Weights of a small GPT-style language model, trained from scratch on English Wikipedia: 2.89M parameters.
Each number is 500 + 25 x the weight over its row's rms, rounded and kept within 0 to 999. Layers, rows and columns count from 0. Numbers have three digits each. The size before them is the row's rms in percent of the matrix's.

# up: layer 5 MLP up, 576x160, rms 0.108, rows 568-575, columns 0-159
# down: layer 5 MLP down (transposed), 576x160, rms 0.106, rows 568-575, columns 0-159
up568 084:493548520480477516535485496565485532517510471528480532496532519480499466466521547500514505492509504529513536483556522494497544482509474473504527503505528481501490500443479542506520507547489490482547517471518518479491493491505500496535478465527496490450522474489513522518514536537488503529477453521577508503500488500504522507501530435479500512464556493532509525536523512548492520511493523513506484484489492482476490476500510495532482535485524515511518479540484470532517504512456491
down568 081:546536538476514518518506499506515560501509519525466488518495506501512493489511507537550484514535456455496519501470518486511528455507441476517551550509513521529509491509510466510512466483445469487513479548472513518521524452525517519479506481512486498512488480539550510481503536518503493538506481513517519495474495513551521520537509485503534480469531495494549488516550519505495541505468493478497520481459474538489488483497513492543474504514512491523462532531476490478502495529463505
up569 098:471497496529514501493502480513479527449454509493494483509491512540524505531495529501506504477466508541521545477530481496545495479568489516492515485528509487493463441487490494445491538505545490494510489516516572492519500562519479494499526470506514493521504505505486502518493512457506520548507515501537495486522503474536531511491520500538487484507512526484496524515518494499486428505485486529484459534558529521522492461515491499498531476500510516491511459518511480578497486511464489
down569 099:481476556469558490509560515497504467449502489540500504490501516563511508558524490528483508525495513508483474525514491493513489534519514526465503495523542505471483536499502509523514491523497506494542482515541496534501451531523526475492477509513519514509457528534499463506515513535536489531507513568485545523465485488508475506516504532536552499504499531494529487484480516491505502519514547452504495500516505521511479488556489500554479515500470497488468506472492504494481497444494520
up570 110:489522470543518522527532530514505512559522476486527492460504493497537537505513535458493528489464509513539477487500515496523516499470495465472516447528466501489501499491488485431518490506506472485488520486461502498533497500447477517469532466481517514507497484467516502557513456550493492525481550504542509523549547494444515534477540509494480500501529509521485557463542522530498500510512523495480521501534494493483480476481466502507479519483486491502518463539488489499479506511498488
down570 109:525484514510476494509514486551509521482509465489538498495501542499450527514532518512519525492480523478532520500519543492482476530529496506478494496526518518473534492464513477507507509497482475460494470486450489443509486475512482499523538485501495523486513484519491481495516496532536505491531487476450560478467506498464506499504501527466489500533465442514462484482495535556478506594538495533505482541524521520493491527534503500467458502490502529493519515497504560522508496527494495
up571 103:462517509520483504459495479486505518505522493555525480488507508479478502502471522481460539500477480491509515502511515474492488484537494516491547529520477472493483489494466536488519520478525461488504469473480514495539469535499504435478522512519501519524513498456502540518523513480495529509522508456489497489533522482481498462503509468539524511471486519501522495486534502500513442534504468528496459549551529523487519492515526490462521505480535504483483447562481464559504546535529495
down571 100:543491501451532496527524498506492557488456481491499515473512525486469510496500481493514497488530478448500449542463481487511512455468500527509507491488520468464481474505552481533493477475512525488528504470480505492513527516500504471545466471511510459475489482507463472458484451462488500489543442519502467468480456504497506520490506517474510507504510514471493502525482487531540484527506493494520474505497551526517550495546532517502460484496516482460508538505494522457530524482534498
up572 112:485519509507466491466504497504519473541485500498513499513479472486551488481476537513523518509527512497519484490513490545569473482510545490511488506520513478565497486494492493514497497505500505470528494511498453478482498498479480499479508462534513454525556492505481532485521493478498531507445472545522450476477481447480545500507513499490493496485502537517473504457486488515540517495481489476434464518507510457461457505452491490513519519494500463521535483500490506500555459497545486
down572 110:475491536491541509520485482490545454490486509510509486516522470495450535533528536530560453515473525502513451511455511478480505508518436510506442497468468511526487472480510476510502458487493501491487472508505476446515501456530500500475510477490491526473499504507461473494487475509529469515490503465491560500493473452538490505513502466505442510543509497524480514509519494481538476471499526493486506516533528488468489505527524513523457512481471473495489506525520461471477517513521506
up573 097:493509511459481542513456481537490510546499538535499478487536565505520504481483515538452486451523532531523484487499513535481459490442544532432517522520499439529507501490467493512488491517481493468504517494490502495508510504524472481508542505513501503478508504519445480526497480492527473473524492503515509488470471486525499503531497474491534506544517489500483478500497465505522446521528500500481497478498510482495537514516477563491494517506519468466522515486546483474558509495512481
down573 100:491503485485512502490509542542444500492486523500513521484479488495485502471482497472512515451497501521495452478510486473496497495490457501448463481512451475483492522512499478507492554508499501504501521502473483547531467440496475491498532541526485488505452488510507434545518475510507539515507480500504553462487510497486509471553501488505505594514525491485490492504511476545449483498508481493498518479524488493502491523438487507498498532494515503485512540494538539473537503517532510
up574 118:518482506462533523513474499518492545514445569537493450505536517464519487512513474520509537486468469530512501455497530496494491487524502466482492524517485476493449534492449500507495481522529490468510498435479484476543552531494496529511509527528453492491500525500499485499507525477470549494520499503518506503542496494506503515462476511489501532508486525532484548471543490501484500531514504470457470513547474497516550476469458457490473476504480493513503500522515479503473514497516491
down574 111:560514500489531521478475498549521517550491486493499517450501485507492512538544510511509508537506515520488497472487471508476501482513477502529501479479518493504515508490487481518532485483472522580532515551480491545502552450520518525525518474472530520542451485503472498484526476497478496474489497459501447532496509495526588500512488489517528477518522497513517482539456523544495514492526514521524525478503489518519481527483533519537480474516524504492464523486471492493509489475484493
up575 105:487483473485484520514475539507509499514517448517494481514468469501510489540498521521526503486549501515531460481495497542503479491462491502491517514514501462503518474535533500476510550511550500474485489489485497540533510502478473507503505458551458509459532539492510497519541502486506519501480531450553447461471503473515462514524482490508471490481524514485487471443504491484524487487440512488477505505499496534482488507474496524486549509500509491519522451505436507474494516548533533
down575 103:501507499522489491493517480485487502535476480538511509508468505486510539514483495517541483531553503510490526517531482442469535503459480519514506518424546496523520507515516464496503550491494497484547480484489527501487521495505508487515507459474492513498528501485548511489509524520500445502532494505553547503495496511516489482538514481503491489510527538464463516482483470486487516495552501493484502505551514497540523500541504477509516457484476509486487466534497478512427527563540522